Each number is 200 + 20 x the weight over its row's rms, rounded and kept within 0 to 999. Layers, rows and columns count from 0. The size before them is the row's rms in percent of the matrix's.

# layer 10 MLP down (transposed), 896x224, rms 0.117, rows 756-818, columns 112-167
091,199,169,191,173,174,197,179,185,224,184,202,223,199,216,225,226,229,201,191,157,217,229,186,194,179,197,212,181,234,195,175,218,186,185,172,236,193,215,177,196,208,175,237,199,226,201,215,227,203,223,222,206,191,194,195,194
091,196,171,229,196,205,214,205,212,238,214,212,254,235,237,187,195,201,224,185,196,206,222,199,214,198,206,221,205,176,184,194,254,207,209,222,188,174,195,214,202,207,173,224,206,208,201,182,212,212,201,187,196,168,166,181,205
091,224,227,230,168,197,191,218,188,198,194,220,205,186,350,209,197,192,191,205,218,200,209,209,208,192,230,195,207,195,217,198,199,189,208,204,236,215,206,216,212,220,193,181,207,212,216,198,212,176,203,214,212,208,208,206,180
107,191,191,235,184,183,252,198,194,212,223,203,209,210,201,217,178,223,200,229,252,222,185,216,226,194,208,189,190,192,177,231,201,210,202,183,232,188,201,216,214,201,192,193,206,193,197,188,195,164,199,210,175,172,223,212,237
095,177,185,203,196,196,216,174,193,174,199,210,214,203,199,177,193,166,193,183,208,206,219,183,190,184,198,197,233,240,193,173,221,194,214,170,221,168,208,201,181,201,193,205,224,219,198,237,185,184,202,195,189,191,196,214,228
096,209,246,175,184,184,207,228,192,205,213,202,201,202,200,186,211,204,158,207,176,201,201,165,185,185,209,210,166,196,223,192,207,219,190,204,156,236,220,171,219,214,184,172,186,196,171,167,227,172,190,173,206,214,188,213,208
107,203,216,220,203,182,184,207,188,191,206,203,187,185,185,197,214,208,207,190,185,231,217,191,166,180,229,181,143,153,177,164,204,225,199,214,172,227,186,202,214,198,204,223,204,192,185,200,266,233,211,190,219,207,205,201,162
108,211,199,140,207,198,222,153,188,184,191,199,215,203,232,202,236,223,170,210,167,192,200,204,237,186,191,213,254,168,216,174,177,203,204,211,255,198,195,201,210,223,195,230,187,163,205,177,170,197,169,165,170,224,187,180,234
105,194,189,200,209,196,239,185,197,189,162,211,195,188,202,173,240,220,204,193,232,183,214,202,196,186,251,195,194,237,195,211,175,193,184,210,171,177,161,203,193,189,216,200,196,170,189,184,183,223,175,179,210,182,209,195,206
106,170,177,185,248,203,223,185,173,201,182,193,200,219,198,187,182,164,224,192,208,212,228,210,198,200,205,206,209,210,214,183,193,198,200,186,171,246,201,194,182,209,203,193,183,208,227,188,175,213,162,220,195,193,182,202,204
102,200,199,203,171,182,213,189,188,225,209,183,177,167,214,184,175,177,193,181,199,154,186,218,235,196,166,178,193,163,207,196,188,198,223,215,205,214,169,204,237,187,184,181,169,205,177,204,183,168,217,201,188,186,208,173,212
101,207,179,216,210,216,187,228,215,223,191,177,173,220,202,189,197,245,197,195,200,221,200,194,183,176,170,219,194,192,178,191,219,209,216,187,208,199,191,207,175,192,203,201,212,212,172,182,233,192,179,194,211,202,220,211,214
097,179,224,201,231,213,178,189,184,228,184,202,200,229,211,209,214,212,207,194,229,150,183,193,203,168,200,184,206,183,215,187,197,198,167,179,189,235,200,196,206,195,208,205,228,189,174,185,197,217,215,199,204,205,200,218,167
096,207,181,178,197,206,192,203,219,178,223,207,191,246,165,215,166,183,223,222,176,180,209,221,220,217,197,206,211,153,193,222,203,181,195,190,203,166,194,207,199,174,204,208,190,172,238,213,206,227,195,218,178,194,171,214,185
097,192,195,199,255,188,162,178,191,192,174,178,181,209,197,169,210,194,191,196,193,202,197,220,189,219,201,186,207,174,197,176,201,205,186,184,211,197,206,202,219,196,187,194,212,212,206,180,204,183,193,219,199,204,192,190,201
090,209,199,193,204,186,212,210,188,203,225,167,222,227,198,179,225,230,204,196,175,182,173,155,197,183,189,205,209,201,188,217,188,182,213,178,203,211,196,252,170,216,203,206,228,195,197,198,195,204,190,200,196,206,191,230,196
102,189,196,213,216,199,224,207,194,211,202,227,189,213,177,178,236,195,211,205,219,211,205,197,205,241,188,221,190,220,192,150,196,205,202,219,221,207,205,203,214,199,203,184,222,195,232,212,173,183,208,208,233,219,211,186,205
111,223,178,220,239,191,199,216,208,207,168,191,200,204,175,215,235,194,176,194,186,162,205,208,212,211,195,187,214,182,212,208,201,191,239,227,194,207,193,191,184,203,149,224,242,204,215,172,185,197,197,210,203,229,180,183,184
100,214,195,195,181,237,254,181,214,234,195,209,232,198,231,207,172,207,154,198,234,218,182,203,207,195,205,202,184,206,187,200,233,214,186,199,201,207,195,202,205,188,166,150,183,190,179,217,225,206,187,194,204,197,198,206,208
113,221,190,219,205,196,199,197,202,210,187,231,160,180,183,189,233,184,167,212,213,217,201,240,225,203,179,206,217,211,187,205,205,196,199,217,235,193,214,198,207,212,215,213,226,205,194,217,207,211,191,177,198,230,182,204,191
102,157,216,194,211,202,170,184,230,194,188,157,198,203,206,204,182,205,221,208,203,162,221,185,212,210,205,196,176,178,185,217,181,195,192,199,216,188,220,183,218,212,198,211,179,170,196,205,211,192,154,197,176,176,214,198,199
103,228,228,202,215,220,174,236,207,202,212,199,194,207,196,176,215,217,201,201,197,183,209,176,190,208,212,232,221,196,200,190,195,198,194,230,192,222,229,205,201,218,224,200,191,189,218,185,203,217,211,228,209,244,225,170,224
093,183,182,167,226,221,224,192,179,182,180,206,193,192,191,218,195,247,196,208,208,225,215,208,260,172,177,216,211,218,184,175,190,195,195,195,189,201,192,180,187,220,189,226,207,214,214,197,161,198,174,196,198,219,181,202,181
100,225,194,231,227,211,215,208,154,208,195,203,231,183,230,173,213,197,196,212,233,210,210,212,249,219,190,193,192,191,192,172,164,230,198,204,189,175,170,234,190,233,193,227,174,183,193,201,213,222,206,179,214,201,158,208,201
110,218,263,197,200,195,200,207,207,231,213,191,224,209,210,214,193,162,209,196,218,146,227,220,204,167,201,194,209,175,208,200,202,198,216,183,204,191,210,209,186,205,159,208,203,204,201,214,200,207,184,174,196,228,229,181,215
093,191,233,215,205,206,180,224,187,222,233,186,210,190,201,197,178,217,199,201,197,199,232,248,190,206,212,229,181,196,195,182,204,234,194,214,204,201,193,219,156,205,241,207,218,184,184,230,222,202,216,230,182,191,209,175,217
093,173,218,211,200,200,175,213,215,227,222,181,210,223,206,232,191,203,238,188,199,227,187,224,181,207,199,224,220,219,210,241,230,195,217,146,197,221,223,185,224,164,229,183,198,157,222,188,186,199,218,181,171,226,222,236,186
092,177,206,204,223,183,197,182,207,220,204,176,211,203,212,192,196,221,218,176,200,191,165,195,200,247,172,207,176,207,152,206,207,202,209,198,191,181,220,218,181,209,155,190,206,201,220,206,222,192,195,187,221,210,204,189,206
096,211,185,199,220,172,179,204,204,191,223,172,210,208,240,160,182,226,226,190,201,194,220,211,211,221,197,219,217,188,182,189,208,171,212,194,208,203,232,201,213,214,177,190,223,190,183,196,212,192,176,205,192,176,163,201,249
103,189,204,229,214,202,199,180,201,195,219,208,202,197,182,203,151,203,199,216,219,196,166,203,196,234,214,166,237,196,179,222,199,198,175,164,182,207,183,198,199,164,218,179,198,169,205,213,208,217,211,167,180,189,174,223,192
090,205,193,215,206,173,193,154,200,173,217,186,187,203,196,209,210,162,189,176,201,195,198,183,271,247,174,227,252,199,232,216,188,195,179,208,189,192,228,217,230,183,188,189,218,199,182,205,199,207,211,226,205,208,203,231,222
109,190,212,190,192,246,221,177,200,200,223,216,172,175,212,202,223,210,225,173,219,190,177,182,201,188,167,176,236,233,193,203,190,181,213,216,176,147,189,202,202,220,183,208,197,197,205,189,183,233,161,195,180,233,207,184,181
096,198,210,210,204,221,226,182,206,190,219,189,189,196,229,207,195,224,200,171,208,171,187,241,186,222,211,180,175,176,211,200,186,212,192,208,229,177,221,207,204,194,188,174,235,207,174,168,201,168,205,207,188,182,196,235,213
097,175,240,231,195,209,174,165,211,184,185,181,217,230,164,222,184,182,212,217,206,201,189,181,197,210,193,185,195,233,203,170,226,170,208,186,195,206,223,219,210,175,220,178,210,241,170,149,190,202,206,165,186,226,156,199,167
104,219,156,233,201,186,182,200,201,191,181,184,212,205,203,175,189,225,202,205,191,186,198,220,145,234,217,211,199,215,195,230,223,174,235,210,218,187,194,212,182,214,189,213,188,213,184,224,207,191,208,175,207,203,199,221,214
101,163,222,211,196,190,207,208,218,164,210,204,180,228,185,194,216,221,215,203,183,217,244,202,174,195,191,198,181,217,180,193,180,208,192,187,215,208,209,189,147,166,231,205,153,178,198,179,195,180,180,209,183,207,186,170,195
096,234,195,186,162,240,185,207,169,209,215,226,208,188,205,213,194,167,209,199,180,187,202,219,216,217,247,220,190,156,179,190,218,195,206,214,187,208,208,194,218,198,204,185,200,176,225,179,185,200,215,216,193,204,221,162,154
104,170,180,182,176,198,204,218,202,210,187,218,196,215,192,200,160,223,191,202,197,200,208,180,199,192,221,203,219,184,245,206,192,202,260,206,173,173,193,212,198,197,201,172,194,200,178,168,196,197,203,205,209,231,215,181,196
098,222,192,167,158,201,221,182,180,176,210,212,190,200,218,164,178,210,191,232,219,192,210,205,216,186,197,210,201,201,203,199,189,220,241,219,171,235,198,191,240,249,203,187,176,182,214,196,183,200,194,246,216,228,208,201,170
103,196,223,198,177,202,210,238,234,197,206,156,180,216,202,218,184,235,231,160,212,183,194,251,218,245,158,205,162,215,160,189,217,175,188,190,212,185,171,217,188,205,199,190,199,210,211,204,194,242,232,223,214,185,170,209,219
094,204,180,208,197,210,198,180,176,207,203,234,232,220,177,204,204,233,219,204,209,215,182,188,255,208,215,189,208,223,208,192,243,205,219,197,215,206,227,233,186,193,196,193,164,205,204,186,196,200,252,201,211,205,191,188,165
110,200,183,238,209,199,211,187,192,181,191,190,177,196,198,191,179,222,203,194,242,212,199,161,213,219,220,195,214,185,246,194,190,206,181,193,185,172,212,223,180,179,206,198,193,203,199,244,214,191,204,171,264,175,189,138,221
107,179,232,208,206,187,228,202,239,217,245,212,224,197,191,202,181,200,173,216,195,215,206,216,188,219,204,207,194,210,201,203,200,169,221,176,222,187,219,217,203,231,212,192,167,217,165,228,205,206,195,204,175,192,197,210,242
096,171,192,226,180,155,199,228,209,189,204,201,189,186,182,202,184,204,203,206,225,217,216,219,192,179,184,221,193,163,248,160,182,180,200,218,193,192,198,229,224,174,221,199,217,216,216,245,216,181,189,189,205,205,199,206,212
097,193,198,233,173,188,198,219,196,240,196,180,214,217,231,210,237,198,187,179,236,152,188,238,197,204,218,182,178,177,208,190,195,206,192,215,197,206,166,201,189,199,207,186,220,182,198,187,180,185,193,225,208,202,197,201,205
104,222,260,178,197,164,190,183,225,175,184,222,195,192,200,188,208,170,142,193,198,220,237,184,220,197,220,212,181,214,206,212,198,168,186,199,215,185,230,223,202,189,202,177,184,240,204,177,201,205,191,224,205,201,224,227,163
102,194,201,207,181,245,228,186,199,197,220,203,195,176,205,206,190,215,169,201,180,174,216,229,200,219,182,201,142,201,214,218,190,222,210,189,205,204,186,203,209,184,181,242,218,213,219,204,211,189,202,183,229,175,208,201,196
092,210,176,172,239,242,172,187,197,204,166,164,209,182,208,192,211,203,191,170,195,207,189,227,170,208,212,196,206,201,198,186,181,222,183,187,232,193,208,219,221,175,202,177,188,190,205,178,212,208,224,168,233,210,204,239,198
101,219,226,167,185,211,212,195,172,221,170,232,184,209,171,194,231,198,211,185,213,232,136,221,179,210,170,182,227,217,196,202,206,196,197,203,186,192,223,180,202,213,225,179,222,227,199,199,206,186,211,185,207,212,232,233,196
105,169,194,197,221,186,208,188,206,185,185,194,184,203,205,185,189,198,204,217,193,198,239,184,167,199,210,196,224,174,215,212,216,214,191,163,205,188,184,193,171,180,200,200,171,195,166,175,215,213,227,215,208,196,236,208,233
120,208,229,220,201,182,188,221,187,175,191,233,209,176,218,206,204,170,178,196,214,223,195,215,209,240,230,178,190,204,205,221,198,217,200,229,187,194,221,191,208,200,170,193,212,183,191,215,195,171,173,182,178,196,208,197,215
097,205,193,199,209,202,189,196,186,201,211,196,226,184,222,198,232,245,166,204,229,219,219,218,202,189,192,224,196,206,181,193,179,213,252,195,200,194,248,187,186,179,197,201,205,150,218,207,192,205,196,174,191,200,194,232,218
102,206,191,210,223,186,221,223,233,200,176,237,208,216,218,193,187,196,205,199,186,184,186,197,196,191,189,192,186,197,170,222,193,221,206,193,211,226,216,181,191,197,178,206,197,212,193,172,189,185,181,170,187,227,214,224,230
102,216,227,215,195,167,210,202,237,194,205,155,212,203,218,207,201,222,237,222,189,179,203,194,210,190,203,197,192,168,200,187,189,209,183,220,191,213,194,131,196,176,175,213,181,210,242,155,155,227,192,211,216,232,241,178,205
095,232,187,197,202,210,189,186,214,163,202,200,211,200,249,187,209,199,182,176,194,207,218,182,224,246,198,219,186,213,160,207,208,207,214,187,192,185,216,199,176,189,202,184,216,183,197,210,192,206,224,195,218,173,249,220,196
087,190,208,161,237,196,186,183,203,224,214,171,201,215,235,206,217,185,200,216,173,240,176,188,163,209,188,203,211,220,204,194,233,195,213,185,197,225,168,179,222,178,221,176,163,213,208,171,185,215,217,179,195,215,189,167,222
098,205,202,191,193,198,208,199,214,192,198,180,211,197,230,204,240,237,188,231,207,196,198,203,187,208,205,178,188,204,154,199,172,191,190,173,175,197,217,204,199,203,190,227,181,210,255,213,194,225,197,207,204,179,198,195,180
099,214,193,222,197,221,203,183,205,224,206,220,224,209,145,199,177,190,224,225,177,189,194,209,213,226,179,208,217,246,179,189,215,208,174,190,214,208,218,208,189,234,180,234,186,210,200,198,202,173,184,218,219,183,233,200,212
108,186,212,224,180,203,200,227,233,217,186,212,195,190,187,201,168,234,207,211,186,207,195,205,191,233,212,215,185,236,222,238,177,199,204,218,215,219,238,220,222,191,202,200,211,193,216,213,182,206,191,157,186,193,191,232,213
102,171,206,201,194,193,178,222,187,189,210,187,206,206,181,190,191,180,192,187,238,202,227,206,162,206,172,196,224,206,197,218,195,193,209,196,182,210,205,170,219,219,222,183,196,234,233,231,200,192,195,185,230,213,235,214,167
090,210,174,187,194,224,217,203,197,179,173,219,175,215,187,183,217,207,197,195,199,208,190,196,197,213,179,199,235,243,206,181,194,209,244,220,218,192,184,179,218,201,209,159,181,158,210,206,195,174,221,202,168,185,208,184,153
104,159,182,182,221,181,214,192,189,195,196,213,161,202,204,175,169,207,222,188,221,222,201,202,183,229,202,208,167,207,237,198,231,226,209,191,204,175,193,200,162,194,210,222,215,222,230,214,138,195,192,214,200,207,180,175,166
099,248,174,190,185,213,198,209,219,193,200,203,197,211,170,224,216,175,203,210,190,218,191,187,190,225,189,199,185,235,191,207,198,181,177,195,196,234,217,219,226,218,198,221,206,195,147,185,242,190,187,208,194,208,227,236,196
# layer 10 MLP up, 896x224, rms 0.116, rows 757-818, columns 112-167
092,228,194,190,169,179,182,175,204,224,208,228,217,205,170,214,194,223,181,230,221,191,213,227,170,202,228,215,192,204,181,192,149,182,183,181,178,211,212,201,176,193,212,174,207,183,190,215,227,215,208,221,185,179,228,226,163
119,158,186,199,215,220,213,202,204,221,203,181,200,220,248,183,200,206,189,185,190,189,179,187,167,151,192,182,177,174,195,168,181,177,169,188,216,203,206,218,174,201,181,219,171,160,205,186,167,163,218,196,192,222,179,223,179
102,208,172,218,204,189,146,161,189,235,191,182,213,217,186,208,210,189,203,224,238,208,226,176,221,191,209,210,188,199,221,233,221,186,212,215,205,203,210,177,165,231,195,214,215,219,191,209,214,220,217,225,218,213,212,212,171
097,187,149,212,208,208,217,214,192,201,215,191,196,186,206,177,205,192,197,167,185,187,182,194,182,200,184,179,205,171,192,182,186,187,180,200,215,216,201,178,208,191,210,182,218,186,201,192,174,211,231,177,162,234,170,211,195
097,184,193,186,179,162,198,227,205,183,186,207,203,194,215,189,241,218,190,234,186,232,183,192,196,204,218,213,240,171,209,198,170,198,187,205,209,189,179,179,198,186,209,255,189,167,212,250,170,203,193,197,201,188,205,196,191
103,209,223,216,177,216,191,210,205,228,200,219,187,222,186,163,229,166,221,220,199,243,175,222,211,182,197,187,164,242,205,217,194,186,221,188,169,178,229,191,161,210,192,202,187,201,214,207,189,198,188,207,167,221,203,203,233
099,191,203,193,219,197,207,183,221,200,189,218,204,204,208,186,220,198,232,186,176,210,214,188,235,203,213,176,180,232,196,212,147,213,198,220,215,182,198,205,207,208,179,196,205,203,199,226,193,184,192,187,205,212,195,208,198
099,191,158,190,221,141,207,171,211,187,166,179,202,164,189,199,174,203,211,193,185,206,225,212,204,201,177,183,225,238,201,167,227,230,210,212,213,159,212,220,234,213,196,214,154,180,198,179,196,218,192,217,243,226,189,215,210
102,208,153,232,177,230,218,211,174,224,201,206,202,204,220,224,220,207,144,198,173,183,189,211,176,209,194,181,201,208,171,220,222,158,163,166,185,216,204,211,193,210,156,188,161,214,198,186,201,164,213,197,206,220,212,174,194
100,192,191,233,212,183,217,194,194,172,206,184,162,224,197,177,212,173,197,202,199,189,208,208,224,197,223,227,224,188,161,194,213,218,218,177,158,210,208,216,198,205,177,211,222,183,229,211,201,219,192,216,198,207,192,218,172
092,184,199,205,179,221,156,190,206,195,176,182,198,195,205,205,201,196,213,209,201,215,203,214,204,180,195,231,178,178,215,203,222,205,184,166,177,199,216,214,215,222,193,191,205,221,235,206,190,240,133,214,193,189,215,205,180
097,187,192,215,183,177,192,231,197,216,245,190,187,153,222,170,228,215,194,209,198,236,202,177,208,195,183,226,209,193,185,181,193,209,193,194,204,212,167,209,187,230,192,228,221,217,205,190,245,212,224,170,186,198,200,173,195
098,165,200,219,209,177,204,192,162,222,194,163,195,198,187,217,205,199,259,205,210,215,193,187,207,195,208,194,189,207,218,195,208,188,202,178,199,206,179,202,196,201,211,226,187,215,168,173,197,187,221,204,243,170,199,174,245
098,154,185,202,187,202,206,208,188,197,199,156,178,210,178,194,177,239,186,202,200,209,203,181,178,208,232,177,198,198,217,199,239,242,246,211,197,185,186,197,203,231,177,146,178,170,192,234,198,174,213,171,150,195,190,215,202
099,172,175,202,157,168,185,191,187,180,161,195,171,195,210,169,208,209,197,180,198,238,197,211,210,199,225,184,172,216,158,216,189,215,204,177,154,223,198,155,200,204,152,195,228,214,195,230,205,213,202,204,192,188,213,204,215
097,210,188,195,205,213,218,196,182,206,198,173,180,213,173,218,200,195,215,177,196,206,192,198,204,164,189,205,178,181,208,217,211,220,216,206,184,192,213,199,193,216,178,168,214,213,214,196,175,226,191,216,178,204,186,207,194
107,173,183,189,194,198,219,219,213,179,205,216,208,179,207,206,209,177,201,230,233,180,205,222,174,144,232,185,230,206,227,206,204,173,193,207,213,179,201,185,202,212,233,239,175,193,211,199,210,182,199,250,234,201,223,179,175
113,207,164,201,241,229,221,196,220,224,200,205,212,180,180,193,192,225,191,222,237,194,166,243,247,188,202,195,189,199,207,161,180,237,166,218,207,200,185,185,184,204,206,230,210,216,189,178,206,195,215,201,211,190,191,216,199
105,190,224,198,228,214,204,218,198,233,197,222,187,189,202,188,220,192,182,232,207,251,237,198,211,215,229,199,194,186,210,217,183,197,203,199,217,229,211,175,223,225,189,189,193,175,216,243,194,229,207,180,159,222,190,204,173
104,191,198,192,186,201,183,228,202,210,190,182,186,225,179,217,203,218,217,201,229,211,169,214,196,194,207,156,155,191,194,174,226,178,236,226,185,213,202,206,226,179,202,217,199,185,220,196,192,187,192,187,209,180,208,200,205
110,233,194,173,221,208,196,184,190,188,222,189,205,209,211,180,213,210,185,183,195,229,191,199,196,190,208,172,159,158,172,207,226,200,194,198,204,201,188,183,201,189,189,236,190,183,179,191,207,194,210,192,176,202,199,179,198
090,168,210,213,176,195,224,210,231,217,219,206,188,191,222,219,220,189,216,212,189,203,189,181,247,194,173,180,213,181,200,204,213,204,184,194,189,181,168,173,233,229,130,195,224,184,183,166,220,225,203,202,177,199,196,200,209
099,188,166,184,218,200,179,193,180,207,189,222,163,188,173,217,219,201,258,243,183,198,196,185,211,209,197,195,208,214,195,228,186,217,206,201,202,217,185,177,203,164,180,204,209,212,219,187,223,210,178,202,175,199,221,219,160
099,186,192,173,222,208,236,209,216,248,214,166,186,202,182,195,226,218,191,196,231,190,214,188,187,202,185,190,181,215,214,186,182,211,160,190,198,224,175,230,191,213,191,187,199,163,187,238,208,183,204,172,217,223,180,203,204
100,196,183,201,156,197,223,203,210,206,190,200,199,237,161,217,187,224,177,205,170,197,186,207,259,253,222,183,182,198,218,208,181,206,191,186,197,182,195,150,180,190,198,219,184,211,175,188,197,203,211,174,184,166,157,223,189
096,246,189,216,228,218,210,192,215,213,191,224,177,237,183,164,169,230,175,224,243,193,199,202,197,196,214,183,213,191,220,204,187,194,186,215,257,202,188,217,182,188,218,222,199,212,203,220,215,212,243,210,195,190,241,212,241
090,244,204,195,198,220,223,188,172,195,232,174,234,225,188,233,225,220,206,216,226,218,204,207,194,225,208,201,211,153,197,211,191,196,199,219,234,204,210,205,239,213,258,204,198,202,198,222,162,167,221,215,249,189,180,184,211
083,156,242,197,195,216,220,182,198,154,212,197,217,193,157,203,189,181,178,229,197,213,225,189,201,193,239,207,201,172,214,189,192,238,233,198,195,177,200,238,200,206,187,180,190,139,170,181,211,206,204,221,218,206,224,232,184
097,194,159,252,163,192,217,195,205,206,195,203,196,193,203,171,236,193,236,223,191,216,224,167,208,185,196,176,153,213,189,172,162,209,201,214,216,215,220,197,196,174,200,216,200,192,224,182,224,219,221,183,157,180,216,195,183
090,199,201,174,215,216,206,171,219,192,200,209,190,201,168,213,200,178,209,204,232,224,177,191,128,151,220,204,169,208,201,196,217,218,233,192,232,206,192,208,178,180,173,217,203,205,180,197,183,220,254,170,169,198,201,196,174
106,232,219,209,197,217,214,190,197,162,233,219,220,171,207,218,183,195,174,186,201,181,226,190,206,222,221,168,205,200,230,205,164,206,204,191,197,255,194,192,207,180,225,210,230,219,224,225,222,186,204,200,162,246,221,199,218
098,228,187,185,180,221,194,177,154,190,203,172,249,183,161,207,200,195,191,188,212,227,169,190,169,242,215,189,238,204,194,212,191,194,195,166,219,233,183,222,226,159,212,195,197,229,182,183,162,206,185,219,205,215,158,200,163
102,211,177,202,174,206,199,211,143,216,196,193,214,229,213,214,188,201,188,216,200,225,218,230,199,202,180,215,202,212,191,195,188,211,196,176,178,185,189,168,241,201,162,202,214,209,235,237,218,184,215,185,159,225,210,215,213
103,211,199,193,192,190,161,203,240,177,199,181,149,186,178,227,213,191,210,210,235,208,225,192,202,213,234,222,173,178,223,183,196,191,180,198,176,203,172,171,187,192,182,193,207,210,232,183,231,206,207,190,191,222,188,242,194
105,194,205,216,242,195,200,238,177,226,192,176,179,203,184,190,195,218,194,206,184,239,231,233,232,212,201,178,188,215,217,227,173,170,210,153,191,235,206,186,182,210,226,208,196,206,165,175,216,214,234,187,218,211,189,199,199
097,220,198,191,223,195,203,171,208,208,229,191,229,177,181,206,215,239,196,201,220,199,177,193,196,202,165,177,208,218,213,187,227,236,219,198,197,188,208,186,183,170,188,159,203,191,228,164,199,161,207,197,180,216,202,215,187
100,181,163,225,188,209,213,201,203,210,211,235,216,184,166,186,218,192,207,207,203,223,191,177,207,183,179,196,207,206,232,245,193,185,173,205,203,191,198,209,218,222,253,189,216,220,211,175,198,169,206,201,194,201,198,202,172
096,203,199,213,201,215,231,181,200,147,220,180,199,216,183,184,205,212,198,247,204,241,193,185,179,203,189,180,191,175,209,211,210,209,228,188,199,193,170,214,168,190,162,225,181,234,206,196,223,216,199,198,202,190,228,223,183
096,209,200,187,172,171,242,184,223,218,192,217,202,216,173,185,174,196,191,224,187,212,206,204,207,221,197,188,208,193,175,198,149,210,189,219,208,216,164,202,239,185,202,185,164,206,226,208,178,178,181,169,223,187,209,199,195
095,191,193,251,174,214,214,191,221,206,185,163,208,182,215,180,192,166,214,210,208,203,187,230,171,171,174,184,218,185,194,164,204,207,188,188,186,195,216,209,206,168,200,173,217,200,243,204,210,201,169,170,191,239,220,206,198
103,216,234,180,162,167,206,228,241,219,206,211,194,165,184,168,195,195,205,230,205,194,186,230,155,203,199,172,179,198,236,195,198,199,197,189,201,199,211,193,211,206,199,186,177,216,196,198,201,221,195,192,196,207,184,218,209
102,194,190,189,241,175,223,195,225,191,147,207,204,185,178,196,202,213,211,193,201,195,186,212,202,181,165,189,221,207,195,246,202,204,177,176,199,190,203,242,176,204,159,185,199,209,195,205,210,187,174,177,230,191,219,173,194
099,199,181,203,167,169,200,197,181,208,186,176,227,193,202,197,225,222,189,200,224,232,210,181,208,177,184,197,218,205,197,185,168,234,222,170,194,218,150,213,192,186,207,207,188,212,195,201,198,202,227,221,212,167,201,217,234
101,196,156,191,188,208,215,189,193,199,209,208,206,183,181,188,224,224,179,181,186,212,229,191,188,210,201,174,194,188,205,193,232,207,218,175,198,221,219,201,165,170,178,191,199,227,216,198,205,141,207,214,204,161,223,213,183
098,196,189,168,189,223,221,157,200,163,212,187,181,167,185,238,204,174,189,193,219,215,229,192,217,230,164,206,179,194,191,217,204,199,185,153,246,204,179,226,191,209,221,199,222,178,189,156,237,185,212,211,198,203,202,165,179
101,199,193,222,248,212,202,204,210,215,199,164,201,201,195,196,186,218,164,193,222,190,182,242,192,220,203,197,216,172,156,199,195,200,193,189,213,209,176,182,184,224,218,203,226,212,177,210,210,216,172,214,207,194,201,227,198
094,182,171,211,194,228,168,192,241,215,219,184,199,231,184,201,231,219,215,192,205,185,209,175,191,208,214,206,209,188,188,224,209,155,196,194,223,215,192,161,191,212,177,195,207,204,198,189,193,193,197,186,192,219,220,181,203
095,238,213,234,213,187,197,230,242,201,247,165,201,224,183,213,227,205,214,153,176,202,187,198,206,189,184,213,170,204,193,221,176,184,194,194,178,187,228,231,162,177,158,240,179,254,200,196,193,202,203,200,230,246,203,182,192
100,214,158,203,178,183,206,173,207,188,210,182,198,196,200,166,203,193,226,237,166,199,198,199,204,205,220,202,189,203,206,221,198,151,190,182,207,188,200,221,174,185,188,220,209,160,198,212,206,180,202,205,223,196,184,195,201
105,180,204,155,222,239,182,189,193,155,209,244,212,151,215,214,197,175,186,200,223,206,232,219,198,235,215,181,175,186,205,171,185,178,205,188,183,212,158,223,167,216,214,216,207,212,200,250,204,191,175,194,218,207,197,244,183
101,164,196,213,148,223,203,191,186,225,193,170,215,216,182,197,183,213,187,233,196,184,204,176,195,189,196,176,170,223,210,200,210,185,197,190,185,198,243,224,236,199,191,182,175,217,192,161,194,195,165,175,203,197,227,184,225
106,193,191,217,184,203,253,219,206,169,206,217,233,206,186,195,214,183,199,169,204,217,245,196,178,184,191,213,224,179,222,235,216,201,176,226,200,203,175,209,208,235,206,237,193,221,221,223,181,196,193,223,223,197,174,186,244
105,193,191,212,204,233,193,243,189,200,195,226,193,191,188,156,247,179,150,209,180,208,202,165,213,182,214,150,181,192,233,201,166,204,196,198,223,183,193,206,198,184,160,163,193,229,185,195,218,214,197,218,224,199,213,218,220
096,215,197,176,173,203,202,169,164,189,210,233,199,198,225,229,217,215,173,209,214,214,227,199,219,182,212,216,197,193,180,179,210,204,191,171,206,204,212,187,179,201,205,167,208,179,203,224,201,167,177,191,214,205,197,202,188
097,195,201,200,191,200,203,204,221,205,187,215,221,233,222,222,217,199,199,200,203,226,183,203,209,226,197,194,201,210,190,206,213,182,202,165,240,211,203,206,235,206,175,232,202,222,173,202,202,225,190,219,177,216,221,185,196
098,207,180,204,206,204,211,173,194,224,238,206,230,194,197,182,172,228,224,232,194,207,214,193,196,175,157,212,232,176,199,185,217,209,170,202,207,225,162,173,185,197,212,207,178,228,182,195,214,188,179,169,205,231,176,195,172
103,206,175,191,216,182,219,168,227,212,190,207,206,207,179,202,198,193,167,188,194,191,207,188,187,209,199,194,198,204,168,184,158,183,210,179,178,184,203,161,169,183,181,230,209,192,167,183,223,214,177,184,229,241,205,179,175
108,194,164,214,195,187,192,214,198,199,216,182,194,197,173,166,219,195,191,195,207,213,207,204,210,220,236,207,188,185,182,202,192,222,190,229,239,217,208,187,186,197,197,193,211,180,187,214,159,171,196,188,204,247,216,185,230
106,197,176,195,187,164,192,211,219,229,169,199,175,204,217,201,206,207,214,172,191,191,237,185,229,245,191,203,182,175,192,181,194,211,224,212,210,172,200,187,179,185,203,175,173,219,212,179,214,206,201,218,195,170,213,158,207
090,182,189,191,225,194,180,184,257,223,218,191,237,167,162,192,155,190,201,186,163,209,249,226,204,183,203,219,204,150,204,209,206,193,195,181,211,213,222,191,190,193,199,178,200,200,228,188,162,199,221,219,178,218,226,151,199
101,205,179,187,212,227,183,164,229,210,224,196,176,173,188,198,198,234,227,169,197,233,233,198,214,197,206,177,199,202,181,200,182,188,165,220,158,225,220,204,187,194,208,195,176,195,186,175,193,191,187,186,194,205,142,198,217
107,200,161,198,201,201,217,173,182,196,192,209,200,205,203,185,175,192,222,226,204,172,217,185,188,196,214,209,227,202,213,226,189,191,202,191,176,167,218,194,195,173,192,184,185,171,225,170,216,197,200,223,178,171,201,188,202